config = dict(
    num_hidden_layers=15,
    hidden_size=512,
    num_attention_heads=8,
    num_key_value_heads=2,
    head_dim=64,
    intermediate_size=2048,
    vocab_size=10011,
    hidden_act='squared_relu',
    norm='layernorm',
    norm_place='pre',
    norm_eps=1e-05,
    positions='learned',
    qk_norm=False,
    attn_scale=0.125,
    bias='none',
    tie_word_embeddings=True,
    parallel_block=False,
    extras=['capped logits'],
    init='normal',
    init_std_qkv=0.0251,
    init_std_o=0.00458,
    init_std_up=0.0251,
    init_std_down=0.00229,
    optimizer='soap_variant',
    learning_rate=0.00507,
    beta1=0.95,
    beta2=0.95,
    weight_decay=0.0,
    lr_head=0.012,
    max_grad_norm=1.0,
    warmup_steps=200,
    schedule='wsd',
    decay_fraction=1.0,
    decay_shape='linear',
    final_lr_fraction=0.0,
    batch_tokens=262144,
    max_seq_len=2048,
    doc_mask=False,
    train_tokens=960500000,
    max_steps=3665,
    dataset='wikipedia_en',
)
Each number is 200 + 20 x the weight over its row's rms, rounded and kept within 0 to 999. Layers, rows and columns count from 0. The size before them is the row's rms in percent of the matrix's.

# up: layer 8 MLP up, 2048x512, rms 0.154, rows 1298-1350, columns 192-255
# down: layer 8 MLP down (transposed), 2048x512, rms 0.151, rows 1298-1349, columns 192-255
up1298,105,190,216,182,208,190,205,206,160,197,226,210,199,196,199,184,188,223,192,186,166,170,184,202,232,232,181,195,222,209,186,205,172,239,221,171,193,221,214,202,216,209,191,193,199,188,222,239,222,233,193,240,205,191,145,198,186,206,201,209,186,245,227,194,210
down1298,101,195,211,207,147,189,236,195,186,200,203,197,208,166,206,199,189,199,219,157,200,193,176,216,158,210,230,200,198,210,167,170,226,217,197,205,238,194,217,219,206,221,160,194,204,185,206,215,192,204,222,230,201,158,236,183,190,222,216,199,208,202,215,191,190
up1299,105,235,229,182,215,181,207,189,209,193,174,181,203,232,226,201,204,241,202,195,184,203,198,212,185,182,189,157,198,186,224,209,198,230,206,164,191,225,199,171,200,229,191,205,236,167,214,211,219,220,174,163,204,170,223,176,196,227,214,197,196,240,234,179,199
down1299,102,207,210,201,208,194,239,202,207,183,204,186,159,226,244,187,165,181,214,159,186,138,183,184,169,198,219,192,197,233,205,196,208,214,187,198,196,208,201,192,213,197,168,183,189,227,201,223,186,181,133,186,221,204,224,226,207,198,177,155,221,175,168,197,186
up1300,102,158,220,198,204,215,200,203,218,211,170,218,216,212,176,158,222,171,207,183,192,197,203,192,185,201,208,212,171,196,225,252,208,222,208,198,215,187,168,196,200,198,187,189,233,200,171,185,261,214,165,207,212,211,193,183,191,177,211,239,190,207,197,226,215
down1300,096,230,175,201,203,207,196,211,240,173,171,203,206,219,188,198,216,175,235,248,189,207,187,190,175,231,178,222,181,208,191,192,197,191,162,222,187,191,185,197,207,194,234,214,202,219,170,189,169,204,181,227,187,193,186,215,213,170,224,210,171,183,193,214,179
up1301,099,201,193,172,209,224,206,193,231,182,225,207,231,167,199,230,231,208,193,211,238,187,207,149,209,196,259,220,207,199,211,226,227,211,216,213,225,194,193,236,224,220,175,182,204,213,200,187,185,193,210,172,213,234,172,219,176,203,213,199,201,223,209,214,166
down1301,109,212,193,208,194,168,216,187,200,188,200,227,205,191,200,196,204,203,210,230,218,226,213,218,166,205,221,200,199,196,182,218,197,217,187,221,156,193,180,200,203,210,235,210,177,211,185,198,190,177,198,214,155,222,193,169,202,210,205,182,219,156,204,198,238
up1302,097,170,219,205,202,240,171,204,180,208,165,164,203,207,206,179,188,187,220,219,186,209,194,205,175,199,197,202,238,241,187,200,176,204,207,214,207,246,223,208,214,190,178,205,265,191,185,198,158,213,186,224,204,165,208,201,200,212,217,216,203,179,218,204,197
down1302,096,243,155,258,183,164,184,181,200,199,186,206,194,195,193,181,178,228,174,198,202,179,220,231,181,220,209,213,192,157,202,226,207,206,183,220,217,213,200,188,193,197,190,185,215,197,248,209,179,140,191,214,192,176,210,204,206,221,207,183,196,211,205,179,171
up1303,099,198,218,184,191,211,236,196,212,206,180,199,221,204,195,161,199,150,194,202,218,204,214,226,165,210,183,216,219,194,200,236,189,227,209,202,203,204,198,191,193,251,223,168,214,191,222,200,205,208,191,218,191,180,178,224,201,214,183,189,207,185,222,195,223
down1303,109,183,239,161,172,204,236,219,189,238,197,191,212,197,217,194,177,200,218,208,211,232,217,202,205,186,191,210,196,195,157,223,181,167,206,213,208,197,206,175,207,225,212,173,228,208,186,216,177,213,251,203,187,207,226,223,182,259,177,210,203,231,220,182,241
up1304,093,215,225,230,194,214,199,195,178,232,159,212,233,211,220,174,210,175,201,178,189,229,218,201,207,207,210,224,165,212,216,209,221,216,230,209,214,174,174,207,240,209,206,201,184,211,200,176,177,224,202,195,195,184,221,187,192,230,223,194,198,171,200,181,218
down1304,102,216,206,219,207,183,150,177,234,219,172,210,193,211,178,209,209,201,207,200,226,200,198,163,218,184,225,178,220,186,206,165,179,221,185,226,229,208,213,192,183,197,209,185,193,183,207,188,169,187,175,219,184,207,189,232,169,210,236,197,171,192,179,209,191
up1305,098,216,224,148,218,203,196,230,203,233,219,187,192,198,170,207,180,229,201,196,198,215,234,203,209,218,177,201,205,201,190,185,199,208,213,173,166,211,237,185,199,207,165,204,210,203,201,211,203,184,203,211,201,187,199,178,189,202,186,163,243,181,232,216,233
down1305,100,184,189,198,188,158,192,190,209,195,215,194,185,162,173,212,223,196,198,213,222,191,189,204,177,189,233,211,182,197,217,181,198,194,212,207,187,183,257,225,194,245,188,214,232,187,209,164,165,185,239,226,194,215,213,195,221,199,195,212,217,201,180,237,222
up1306,103,218,178,193,193,208,189,258,194,192,194,190,230,217,186,195,198,190,194,211,205,209,200,220,178,215,212,178,192,212,200,210,204,176,218,172,193,175,210,211,191,205,204,212,178,200,218,206,174,230,195,220,198,202,172,186,187,213,204,182,238,207,188,207,209
down1306,101,202,147,154,204,193,208,195,183,235,188,212,203,204,224,162,174,206,195,184,197,199,176,195,189,179,203,216,192,185,199,190,194,217,205,195,212,212,244,189,233,167,206,220,204,193,210,185,191,215,235,205,218,157,171,222,229,173,218,213,203,200,177,185,203
up1307,095,224,183,179,226,206,203,179,156,205,188,201,180,202,165,202,207,214,247,166,186,217,174,214,221,175,188,201,235,170,226,195,171,198,234,161,186,171,223,179,189,195,203,200,212,200,207,169,204,203,171,215,216,187,178,200,204,195,181,191,212,173,207,205,235
down1307,099,200,209,224,173,202,213,199,207,195,165,238,189,211,206,191,195,178,232,228,190,198,223,198,179,219,199,178,205,206,221,194,184,192,173,204,219,214,200,216,212,199,178,195,204,145,201,194,188,210,185,205,249,193,219,185,149,177,179,194,220,222,227,185,187
up1308,109,152,213,186,195,190,219,202,187,200,194,204,211,187,200,181,197,210,216,231,181,188,201,181,201,199,200,198,189,165,173,204,216,210,162,186,217,194,191,187,184,189,153,206,197,162,208,233,205,175,233,192,183,208,193,225,220,192,207,211,174,168,227,224,201
down1308,108,189,242,168,167,241,177,206,205,213,187,192,222,211,135,219,208,207,218,194,189,181,211,235,205,232,193,195,179,184,189,210,219,180,198,249,191,186,172,179,201,205,179,150,163,193,224,188,198,226,172,267,202,202,208,173,212,225,207,234,186,212,207,223,205
up1309,090,190,210,181,200,213,201,206,187,202,209,216,218,225,170,173,187,204,165,210,185,193,202,210,195,208,212,209,223,219,195,206,194,191,220,205,206,200,214,169,184,185,176,186,260,179,191,166,171,158,213,239,145,215,192,173,218,197,198,178,214,212,209,210,201
down1309,098,197,224,223,216,218,196,208,204,187,230,199,203,209,214,199,203,206,200,187,183,250,161,199,214,183,201,184,199,227,181,214,219,212,229,199,214,212,183,188,226,187,196,207,201,191,170,192,196,272,200,209,222,210,218,211,237,219,178,195,188,209,209,190,185
up1310,108,197,207,209,203,179,204,202,177,247,199,195,174,182,182,180,219,217,216,216,221,212,188,179,184,177,182,192,210,207,236,179,218,197,168,171,184,204,199,197,205,204,160,183,236,186,160,227,159,188,197,210,227,180,196,211,175,206,196,198,218,191,174,217,218
down1310,110,193,230,169,193,168,207,169,231,170,210,221,238,255,189,173,194,188,224,226,215,212,207,202,171,177,175,254,189,180,200,173,194,196,172,216,177,203,223,199,162,208,186,235,206,217,198,226,180,181,203,168,203,216,172,198,176,198,204,183,183,186,222,231,175
up1311,104,194,198,194,200,223,213,164,204,187,184,181,200,232,200,174,186,211,215,236,185,218,202,203,207,201,222,177,227,195,206,220,165,195,192,191,243,211,207,164,187,165,179,208,251,205,177,157,210,215,210,180,230,165,181,196,203,179,178,185,205,204,197,196,186
down1311,109,174,201,179,185,206,169,202,191,198,223,198,172,191,215,201,198,238,182,197,194,199,215,213,216,209,233,183,217,203,224,202,198,188,210,169,215,225,163,204,226,200,181,177,214,197,186,225,205,218,221,223,212,188,199,200,222,195,216,187,180,159,201,225,207
up1312,091,228,211,177,170,207,179,207,197,196,207,212,230,209,172,188,202,207,184,185,214,214,213,215,201,172,194,206,227,201,184,169,199,195,201,199,173,197,170,221,177,191,210,199,213,236,225,220,197,188,219,226,218,218,236,198,189,192,216,194,199,202,169,189,221
down1312,104,198,169,204,206,207,203,176,176,194,188,180,207,206,188,189,195,193,227,187,201,201,214,205,229,205,197,218,228,167,212,211,255,227,194,186,187,208,225,186,196,219,190,174,230,219,226,208,162,200,231,166,183,191,211,209,187,178,210,183,197,211,205,206,263
up1313,098,176,188,193,189,220,196,196,193,244,194,182,241,178,203,221,255,241,216,196,207,177,170,241,195,196,203,201,193,198,176,189,188,214,204,190,178,206,200,179,197,180,199,198,197,189,187,250,224,164,173,189,170,247,209,208,188,227,169,172,170,203,212,238,192
down1313,101,192,200,224,212,176,217,226,203,192,206,160,209,181,228,222,205,160,206,200,204,165,182,226,217,184,210,188,223,202,202,193,214,212,193,203,192,228,174,197,185,202,233,227,189,203,202,214,183,175,227,185,225,182,224,218,204,195,237,200,225,189,191,177,213
up1314,091,180,185,209,150,160,151,197,218,178,183,207,197,187,186,195,231,220,229,192,194,198,179,197,199,175,193,190,175,207,154,196,193,226,204,177,175,170,187,211,216,200,206,215,198,216,209,202,194,215,197,191,175,183,191,221,201,199,195,194,188,193,203,216,233
down1314,099,214,200,219,195,227,257,203,204,194,222,177,231,209,194,215,219,216,224,197,205,166,189,150,174,228,203,223,203,208,166,164,175,225,177,229,175,193,216,200,177,203,172,187,199,180,201,154,180,184,229,208,196,186,183,214,193,211,182,212,219,216,191,182,187
up1315,099,200,211,183,215,188,179,200,161,203,189,202,194,180,184,185,196,227,197,217,196,139,234,200,189,194,221,205,218,209,188,225,186,203,190,247,201,223,213,220,207,197,176,173,227,217,218,196,232,180,194,234,172,204,189,175,174,183,178,207,186,165,193,215,224
down1315,102,216,213,198,186,174,216,200,214,217,204,184,195,215,210,226,228,228,197,144,202,169,243,210,239,197,211,207,214,211,202,184,219,161,211,174,223,176,186,202,187,230,239,203,190,220,202,223,187,205,209,169,186,162,185,192,199,199,222,186,228,221,245,205,199
up1316,110,169,193,213,196,192,192,202,198,211,201,198,191,245,215,178,192,190,206,158,174,197,204,197,198,232,220,183,193,231,207,194,219,182,189,181,194,223,158,169,182,208,177,198,224,205,216,195,195,181,191,206,174,186,244,222,206,175,190,187,198,194,216,201,176
down1316,097,167,173,192,218,180,233,232,177,206,210,187,182,210,201,173,153,186,163,195,210,203,205,184,213,201,187,174,197,198,180,193,227,181,210,203,199,191,208,182,217,206,215,180,182,169,202,221,167,173,194,221,198,223,217,218,230,167,219,218,185,205,177,208,213
up1317,108,191,190,177,193,196,196,200,211,208,210,179,184,214,207,198,194,177,210,204,193,227,188,178,202,201,235,187,143,206,191,205,197,206,213,188,173,208,195,203,193,230,196,199,202,187,209,206,214,209,201,180,203,189,219,247,201,191,182,180,236,217,189,179,172
down1317,112,243,188,214,192,217,204,203,202,191,199,181,223,180,238,163,186,194,210,225,225,192,225,184,243,188,184,228,196,189,190,229,228,237,205,218,186,178,188,205,251,183,197,169,142,225,197,230,216,189,173,201,197,215,214,189,221,190,216,189,198,246,215,183,186
up1318,103,207,211,201,206,222,207,206,211,170,194,189,224,183,211,203,184,224,210,193,203,197,190,195,178,208,208,184,234,219,205,199,212,215,167,190,204,202,170,191,185,207,195,225,194,142,214,240,236,240,236,229,178,222,172,220,191,209,200,206,215,181,218,226,190
down1318,097,233,187,184,147,221,201,201,176,170,165,188,187,210,229,212,171,207,206,194,221,214,171,218,198,180,172,250,208,226,162,181,222,196,176,222,186,206,200,192,177,191,171,198,192,219,182,201,179,192,211,207,166,176,208,245,225,194,186,224,200,221,214,231,180
up1319,101,179,215,223,181,198,225,210,159,255,217,187,200,205,201,211,212,227,172,237,183,230,151,189,190,232,204,209,164,228,193,169,209,169,196,187,213,206,192,183,182,190,211,178,188,178,248,208,240,178,189,200,191,194,206,196,197,241,179,212,231,203,199,216,164
down1319,098,182,196,214,192,202,185,216,209,210,214,206,191,208,180,190,191,189,196,231,213,188,149,193,239,190,208,214,184,221,258,200,214,210,178,223,218,176,190,191,217,230,187,184,189,248,174,202,168,161,169,210,200,190,198,215,157,194,202,200,214,172,165,187,213
up1320,102,193,198,192,170,215,194,185,167,197,215,184,217,210,208,226,178,200,192,199,197,209,199,208,224,189,192,218,157,212,191,197,209,202,183,182,203,211,177,230,209,201,223,206,181,230,205,223,215,204,196,167,218,151,184,202,174,188,210,193,181,237,186,235,170
down1320,104,227,199,223,160,212,185,232,195,176,188,215,187,238,196,194,227,192,244,190,209,205,196,207,218,156,185,180,184,174,187,191,231,210,230,203,177,184,174,199,203,216,195,198,212,180,190,224,190,215,193,190,212,212,213,199,198,214,189,204,209,215,227,195,174
up1321,109,184,192,233,211,185,204,185,190,193,187,192,196,237,227,175,228,183,215,226,212,194,235,213,188,216,189,240,204,204,168,213,211,190,188,183,197,239,166,226,200,215,199,209,166,193,216,187,202,176,219,226,187,215,198,170,203,197,187,210,199,230,207,185,203
down1321,104,220,226,193,209,229,202,224,204,204,229,195,183,236,206,191,171,200,174,194,197,232,199,213,240,197,198,186,207,198,204,207,211,240,225,203,205,185,200,204,194,176,204,215,219,185,204,175,166,198,220,262,228,183,209,202,180,201,220,192,220,178,204,207,236
up1322,091,175,218,187,200,225,206,199,225,191,213,189,222,189,212,221,184,187,195,206,190,188,189,230,204,195,197,189,215,185,234,187,211,205,212,184,213,183,224,192,199,218,205,168,246,217,186,200,181,233,210,205,180,204,165,206,196,194,191,158,177,203,208,222,178
down1322,090,196,174,184,176,198,181,191,206,206,182,202,178,207,202,211,207,225,182,183,206,186,211,190,201,176,209,200,212,193,183,196,191,175,207,183,182,196,192,203,178,207,192,176,189,196,203,213,210,221,216,213,198,206,215,217,165,180,202,245,224,213,191,182,207
up1323,096,206,243,211,201,206,213,216,205,211,181,185,213,193,237,198,182,211,200,205,212,183,179,204,167,207,218,222,181,194,196,192,183,161,193,190,257,177,173,230,211,188,185,168,209,226,208,206,183,213,196,194,206,236,186,225,171,256,203,203,209,216,209,187,216
down1323,101,197,180,220,209,186,198,218,192,207,178,209,235,210,218,231,165,184,202,210,213,207,218,198,210,193,214,194,187,178,203,166,177,205,187,161,202,197,226,181,199,197,202,186,230,204,252,212,189,215,247,217,230,200,181,174,232,181,191,150,210,192,222,216,213
up1324,099,167,207,210,139,209,233,218,194,195,201,179,208,192,185,170,219,196,180,224,203,191,191,185,186,209,168,187,217,197,200,216,225,182,206,181,206,181,197,141,188,183,187,212,195,198,164,179,229,199,195,200,203,206,189,162,209,213,186,231,185,207,216,225,217
down1324,107,178,175,242,213,175,209,233,198,200,201,203,211,190,194,167,233,217,181,198,195,206,206,190,200,219,194,239,208,184,212,201,223,194,198,179,180,186,186,211,181,214,175,163,213,195,197,229,205,229,215,197,214,186,189,157,217,224,205,220,217,182,207,213,164
up1325,095,206,191,195,222,209,225,233,185,203,176,230,157,208,215,177,211,185,167,197,254,207,212,204,185,228,207,196,220,208,192,198,203,233,204,237,183,219,203,231,208,203,219,196,188,216,208,183,204,165,200,184,185,163,190,203,193,198,181,224,192,197,178,203,229
down1325,102,210,193,192,181,195,201,218,181,185,184,173,188,211,200,224,226,167,211,232,202,196,197,172,171,209,189,202,187,169,190,160,223,212,216,235,196,191,194,219,205,225,203,204,179,239,222,207,204,184,207,196,213,228,216,197,185,221,187,186,220,185,219,209,210
up1326,107,238,254,220,200,201,194,228,196,206,193,210,263,195,208,229,211,189,206,223,201,203,177,162,179,200,177,224,213,209,157,188,222,191,184,196,154,151,156,213,223,220,221,203,219,202,203,203,205,192,190,199,226,195,181,194,233,162,212,180,210,203,234,203,187
down1326,087,172,174,220,229,235,188,231,240,177,172,193,187,192,189,185,187,221,162,197,178,214,211,233,200,194,178,194,197,169,212,204,202,214,208,228,220,175,205,165,206,197,174,226,185,183,170,192,190,227,212,167,211,192,208,174,188,183,203,204,219,222,242,201,185
up1327,101,190,190,178,173,199,208,187,205,174,205,225,170,223,184,197,212,204,167,184,203,177,207,216,193,185,191,207,218,217,179,179,192,213,194,160,222,217,183,215,169,199,202,190,184,213,224,206,226,186,224,189,200,209,197,210,133,222,221,187,195,216,201,186,181
down1327,104,210,222,177,201,205,166,177,235,206,204,179,165,242,192,206,200,187,216,218,177,195,204,199,222,202,224,177,188,173,205,210,180,185,148,182,189,218,162,184,187,216,204,194,223,170,192,185,183,190,231,219,212,207,198,192,194,217,224,219,210,166,193,203,227
up1328,087,164,188,183,198,182,176,193,182,191,232,202,182,218,202,205,208,174,205,199,202,194,187,221,221,167,242,193,175,176,200,213,198,192,195,177,250,208,197,200,196,191,181,197,192,226,158,206,182,229,229,194,192,178,200,196,163,186,220,201,213,181,213,195,208
down1328,093,207,213,220,213,207,154,222,216,184,186,200,208,232,200,209,223,199,184,205,203,197,186,229,197,195,186,204,193,203,166,192,206,164,230,233,207,185,231,157,210,185,221,191,186,199,238,183,182,195,173,194,226,192,224,196,214,235,207,182,182,209,215,164,198
up1329,105,156,219,201,196,208,201,200,191,220,202,193,211,196,199,192,196,187,193,196,185,190,198,199,187,170,212,185,202,250,203,181,220,207,186,178,211,217,204,190,229,173,226,193,202,204,178,219,173,167,218,215,202,190,186,216,169,207,205,194,173,195,208,216,184
down1329,110,178,185,193,197,196,188,200,198,193,204,218,191,204,169,224,191,171,196,237,191,209,179,214,171,197,214,174,211,204,174,166,233,203,204,187,206,211,214,195,210,196,159,200,202,200,179,184,193,198,221,216,206,165,196,188,202,183,208,189,208,217,202,233,194
up1330,087,193,193,220,197,215,208,210,203,178,202,193,183,199,205,183,203,228,176,192,188,229,235,217,203,184,202,220,172,210,170,194,174,222,178,223,233,182,203,212,181,205,170,182,167,175,165,200,204,174,206,219,191,190,196,184,218,206,242,160,178,229,205,175,164
down1330,091,192,211,179,158,206,172,224,225,187,205,190,244,177,218,221,214,203,178,188,179,193,201,215,194,224,209,218,219,219,255,207,210,209,225,233,219,211,164,247,183,170,219,214,219,170,187,188,180,215,206,185,229,219,171,214,221,202,199,187,164,206,204,209,219
up1331,096,187,195,232,229,195,152,215,181,191,179,215,207,154,204,197,223,192,201,230,199,186,212,166,179,189,245,184,194,194,180,199,199,225,218,186,210,214,208,226,205,215,198,213,213,205,231,208,222,214,214,175,194,210,213,199,188,205,178,180,183,173,135,181,206
down1331,097,208,192,202,200,255,212,182,199,131,207,228,212,180,195,224,196,192,179,216,193,202,199,187,183,188,211,217,199,205,187,231,209,209,227,224,166,175,153,213,199,209,172,165,212,231,198,212,183,202,173,256,177,235,187,214,220,222,210,182,211,188,205,229,164
up1332,102,205,240,214,233,211,204,196,182,168,219,180,180,213,189,183,233,176,199,223,201,181,200,211,205,223,231,201,172,185,159,195,195,218,229,225,201,229,173,206,225,236,187,208,189,189,245,205,200,179,234,205,184,189,171,185,229,177,182,210,224,271,230,221,193
down1332,101,192,218,181,186,210,231,217,202,205,202,141,172,230,170,230,195,194,171,218,185,241,186,196,227,206,219,156,172,209,178,202,214,198,207,184,217,188,178,200,208,236,225,181,202,198,220,206,218,175,184,171,184,151,200,188,210,192,178,203,210,207,189,193,193
up1333,107,192,180,210,196,177,205,223,207,214,214,220,220,170,204,207,195,201,190,214,226,214,185,199,194,202,185,192,229,200,177,187,172,252,169,200,224,235,203,263,210,184,218,153,192,194,194,204,227,183,210,212,197,219,213,203,188,212,180,174,236,205,191,198,200
down1333,099,257,206,214,171,198,214,245,192,178,219,209,209,187,204,182,198,216,170,197,178,182,215,182,179,221,196,218,204,189,216,207,230,209,220,186,171,176,207,197,210,200,178,198,233,171,188,164,194,187,174,194,223,215,193,215,219,185,218,194,175,195,206,197,207
up1334,101,204,219,178,187,210,211,217,198,208,234,220,186,206,249,191,225,191,211,169,238,180,190,197,218,186,227,192,212,201,219,198,176,215,202,188,203,179,178,191,206,203,182,179,225,219,162,186,154,205,188,183,207,207,212,201,178,188,186,166,198,234,207,200,183
down1334,103,201,191,213,210,215,174,185,178,173,183,200,217,175,218,202,224,212,198,216,206,195,191,180,196,198,160,193,208,234,173,188,233,205,196,215,188,224,232,208,187,209,210,189,144,209,221,190,218,180,193,218,223,202,220,231,231,177,196,183,206,195,204,203,195
up1335,103,220,166,194,189,214,202,225,214,183,217,229,251,199,172,201,212,203,161,210,184,193,206,201,191,205,201,230,213,188,209,172,209,181,218,171,213,222,178,185,221,218,182,214,175,207,195,239,181,228,213,172,214,186,174,197,226,185,190,168,216,206,188,161,210
down1335,101,174,224,206,208,174,201,198,198,190,196,209,230,194,228,173,213,207,190,180,213,188,225,207,166,213,168,195,200,214,226,169,203,179,225,217,201,211,209,236,223,178,157,212,194,203,190,240,163,215,206,187,209,214,172,197,202,197,230,218,197,194,204,209,196
up1336,099,211,216,206,141,204,195,194,183,208,181,173,238,221,207,203,243,213,166,232,196,194,192,207,182,218,185,236,180,228,190,184,202,217,211,183,193,215,198,183,169,207,221,198,247,187,162,190,204,203,211,230,224,190,189,206,248,188,192,204,220,174,231,197,175
down1336,105,205,214,206,183,181,215,212,206,206,230,214,215,226,228,181,170,219,198,205,196,178,163,211,210,188,161,179,227,215,206,221,203,176,157,238,209,193,210,233,194,218,228,179,192,194,222,135,199,215,194,215,191,180,200,244,176,233,216,203,182,190,180,216,190
up1337,100,219,181,209,185,206,184,190,190,184,205,182,211,223,212,168,211,219,207,191,197,245,189,201,180,165,212,232,203,176,205,200,186,219,215,218,202,181,204,196,231,222,226,223,224,179,193,164,208,160,223,190,193,209,204,221,209,212,237,186,234,208,168,205,200
down1337,104,199,155,224,198,198,197,198,208,168,218,177,193,160,178,185,212,177,263,205,233,201,203,182,195,181,209,231,196,193,226,188,198,172,217,164,197,179,196,142,235,224,194,167,191,164,209,209,207,194,201,185,171,184,197,222,175,207,169,201,211,179,193,188,221
up1338,110,208,202,186,163,156,197,197,175,184,193,235,181,210,219,218,188,223,195,181,204,184,213,194,179,192,199,196,187,180,199,204,206,222,210,207,177,212,204,202,200,200,197,184,201,205,156,156,204,227,201,184,230,184,184,185,207,192,165,203,168,189,167,214,191
down1338,105,223,195,186,192,195,234,181,188,195,249,214,216,189,192,217,220,217,204,159,204,186,204,219,199,190,185,175,213,200,171,216,205,200,184,212,197,169,170,192,201,169,233,206,188,213,213,182,217,208,214,212,177,183,221,177,232,218,203,185,191,169,229,207,216
up1339,102,203,210,193,204,188,192,237,178,189,235,190,212,202,170,194,188,211,177,164,203,188,192,179,190,190,223,226,182,209,161,200,176,168,202,192,209,235,198,154,209,191,200,169,210,218,189,194,224,213,221,150,143,184,205,176,205,189,223,191,197,197,151,203,206
down1339,102,190,222,220,185,185,208,201,202,216,210,219,194,202,226,207,201,219,211,195,158,240,201,177,216,169,247,233,184,175,237,204,210,205,201,216,205,188,182,219,184,182,227,204,197,202,191,218,184,195,204,205,187,230,216,196,166,211,225,199,223,243,194,205,200
up1340,093,209,188,178,210,191,157,207,205,262,209,178,235,234,247,202,200,189,161,217,223,196,195,196,206,191,198,214,200,211,214,203,200,205,190,208,195,157,200,229,218,204,165,207,219,200,212,219,182,211,189,209,193,240,209,241,188,190,178,188,207,189,244,178,183
down1340,096,194,209,204,182,180,194,225,188,196,170,219,212,170,205,185,186,193,209,213,174,183,172,205,201,186,170,184,184,172,195,221,206,202,220,212,207,241,152,213,238,200,181,207,178,221,225,224,169,197,195,207,222,188,185,198,196,236,199,211,171,201,214,219,205
up1341,098,192,189,206,174,202,169,224,206,207,224,214,193,194,223,186,187,195,226,202,202,179,223,208,191,234,193,200,208,195,194,194,175,196,200,217,177,202,180,218,171,187,210,191,188,219,209,194,214,194,194,207,213,208,197,195,213,188,165,208,195,194,204,186,183
down1341,101,197,196,192,205,169,201,217,199,233,207,227,235,210,215,190,233,176,170,192,242,183,202,213,224,210,183,198,203,231,210,176,190,191,201,194,151,220,176,207,169,219,209,179,208,208,188,188,228,225,192,223,241,226,207,205,196,186,205,204,219,182,187,211,222
up1342,099,220,251,196,203,192,210,210,214,212,204,199,193,227,191,201,171,212,178,211,189,185,177,205,194,206,205,206,213,198,147,189,161,190,215,177,246,188,187,203,225,214,213,185,191,182,151,202,216,227,168,210,207,179,199,213,203,186,173,179,196,201,245,180,195
down1342,109,229,195,176,175,239,222,198,201,204,180,199,204,223,173,220,225,192,208,184,185,202,193,219,162,194,228,220,189,193,194,197,184,190,242,225,240,179,203,195,227,209,196,198,187,203,195,193,203,229,227,178,248,205,191,195,192,230,197,191,174,187,204,168,175
up1343,105,195,204,186,200,191,161,205,218,160,184,195,188,190,168,179,213,215,195,211,163,213,177,187,210,185,201,192,194,216,184,179,191,215,190,166,188,226,215,204,189,215,157,213,198,187,153,195,187,251,211,170,184,206,198,221,203,231,220,205,192,211,202,202,184
down1343,110,239,203,224,192,203,208,173,183,222,173,204,228,177,168,233,194,164,203,225,207,191,166,195,178,211,204,193,206,219,204,188,188,219,191,194,204,205,183,171,172,201,214,214,185,210,218,204,196,192,209,174,187,209,206,187,168,183,209,204,217,212,203,194,219
up1344,089,165,204,217,189,185,174,194,201,163,170,188,199,197,233,209,205,200,192,178,218,220,181,204,243,191,190,162,206,210,186,189,212,192,198,236,207,235,208,205,213,221,165,197,175,184,163,205,228,207,185,202,217,186,179,177,212,206,219,204,202,186,212,201,210
down1344,095,196,198,193,179,233,194,218,169,219,233,193,221,255,199,223,201,225,209,209,183,166,203,213,204,198,204,207,198,219,194,218,185,181,181,170,193,159,199,223,192,187,192,222,251,191,164,186,216,175,197,181,190,203,159,193,218,208,207,246,203,195,192,211,192
up1345,088,192,171,180,191,226,224,169,185,209,185,166,244,214,214,212,215,192,198,171,215,201,214,176,203,240,181,185,219,215,207,152,192,156,226,196,211,225,205,214,180,231,191,204,222,199,204,221,242,183,209,167,190,212,212,210,190,200,172,210,188,214,212,190,156
down1345,096,202,186,201,167,186,195,183,209,207,173,185,201,180,181,237,202,197,179,211,170,185,205,211,175,195,238,234,221,193,189,190,193,168,225,195,225,188,216,202,214,217,175,212,207,200,171,206,198,172,192,212,175,217,201,200,208,195,173,157,189,210,197,191,181
up1346,089,156,169,234,184,198,207,171,202,198,187,220,186,194,219,210,187,209,191,207,209,207,246,184,194,188,203,230,213,223,267,203,169,162,207,158,196,187,186,196,226,175,198,199,185,210,197,205,220,183,186,198,218,239,198,169,217,207,214,163,181,224,233,179,216
down1346,092,185,183,192,192,215,169,198,212,209,177,220,241,192,222,209,210,220,192,187,187,203,180,216,205,207,230,183,208,206,225,204,200,174,224,222,193,213,205,214,220,217,210,195,222,210,186,176,203,190,203,159,216,193,196,197,205,207,191,225,208,201,191,194,209
up1347,099,190,184,181,184,235,191,202,203,163,211,217,184,207,212,179,196,192,186,189,203,224,183,207,198,214,200,202,182,212,175,179,198,226,192,207,167,186,194,194,202,197,210,189,211,228,200,225,242,195,169,195,176,179,172,203,176,201,211,186,210,184,221,210,188
down1347,102,194,173,213,197,229,200,165,198,229,213,221,190,154,198,186,172,164,179,178,187,179,203,198,177,156,218,195,188,211,265,229,227,210,197,251,206,200,183,198,222,212,213,217,217,197,193,217,191,219,201,211,222,203,187,216,174,185,200,200,221,180,193,189,198
up1348,095,187,180,195,210,188,215,197,188,193,195,181,230,193,212,214,220,219,198,212,175,174,212,190,233,211,224,194,207,174,210,216,202,200,217,221,204,206,251,192,206,227,189,210,198,224,184,205,161,210,159,202,194,238,195,171,219,201,185,209,200,148,208,243,182
down1348,102,168,165,178,162,252,244,224,209,219,204,182,241,198,226,219,171,167,226,217,185,181,205,167,201,205,223,225,200,189,179,245,190,181,182,188,196,203,211,197,188,186,164,211,240,219,180,243,155,207,188,229,216,198,206,216,184,172,196,207,195,173,185,228,204
up1349,101,194,176,212,207,234,204,199,194,205,180,205,207,189,235,223,204,238,240,228,200,210,162,187,192,186,171,181,165,222,203,213,195,192,164,193,197,217,182,159,221,195,188,201,195,177,169,189,236,213,179,218,218,196,149,174,171,212,207,166,194,189,215,209,189
down1349,110,163,234,254,203,244,204,184,198,189,212,189,196,195,237,217,238,201,183,199,155,192,223,193,210,195,205,182,175,198,198,174,193,196,193,197,190,201,228,202,189,185,168,207,155,165,200,210,204,213,179,231,186,212,225,190,207,161,184,195,216,206,202,206,195
up1350,099,209,188,216,228,176,183,180,222,212,168,206,199,216,189,172,190,216,213,190,185,200,190,164,228,206,224,198,209,185,215,180,241,209,215,179,210,185,206,186,163,219,188,196,197,212,229,215,216,194,224,210,199,185,164,206,186,223,182,203,171,199,189,233,206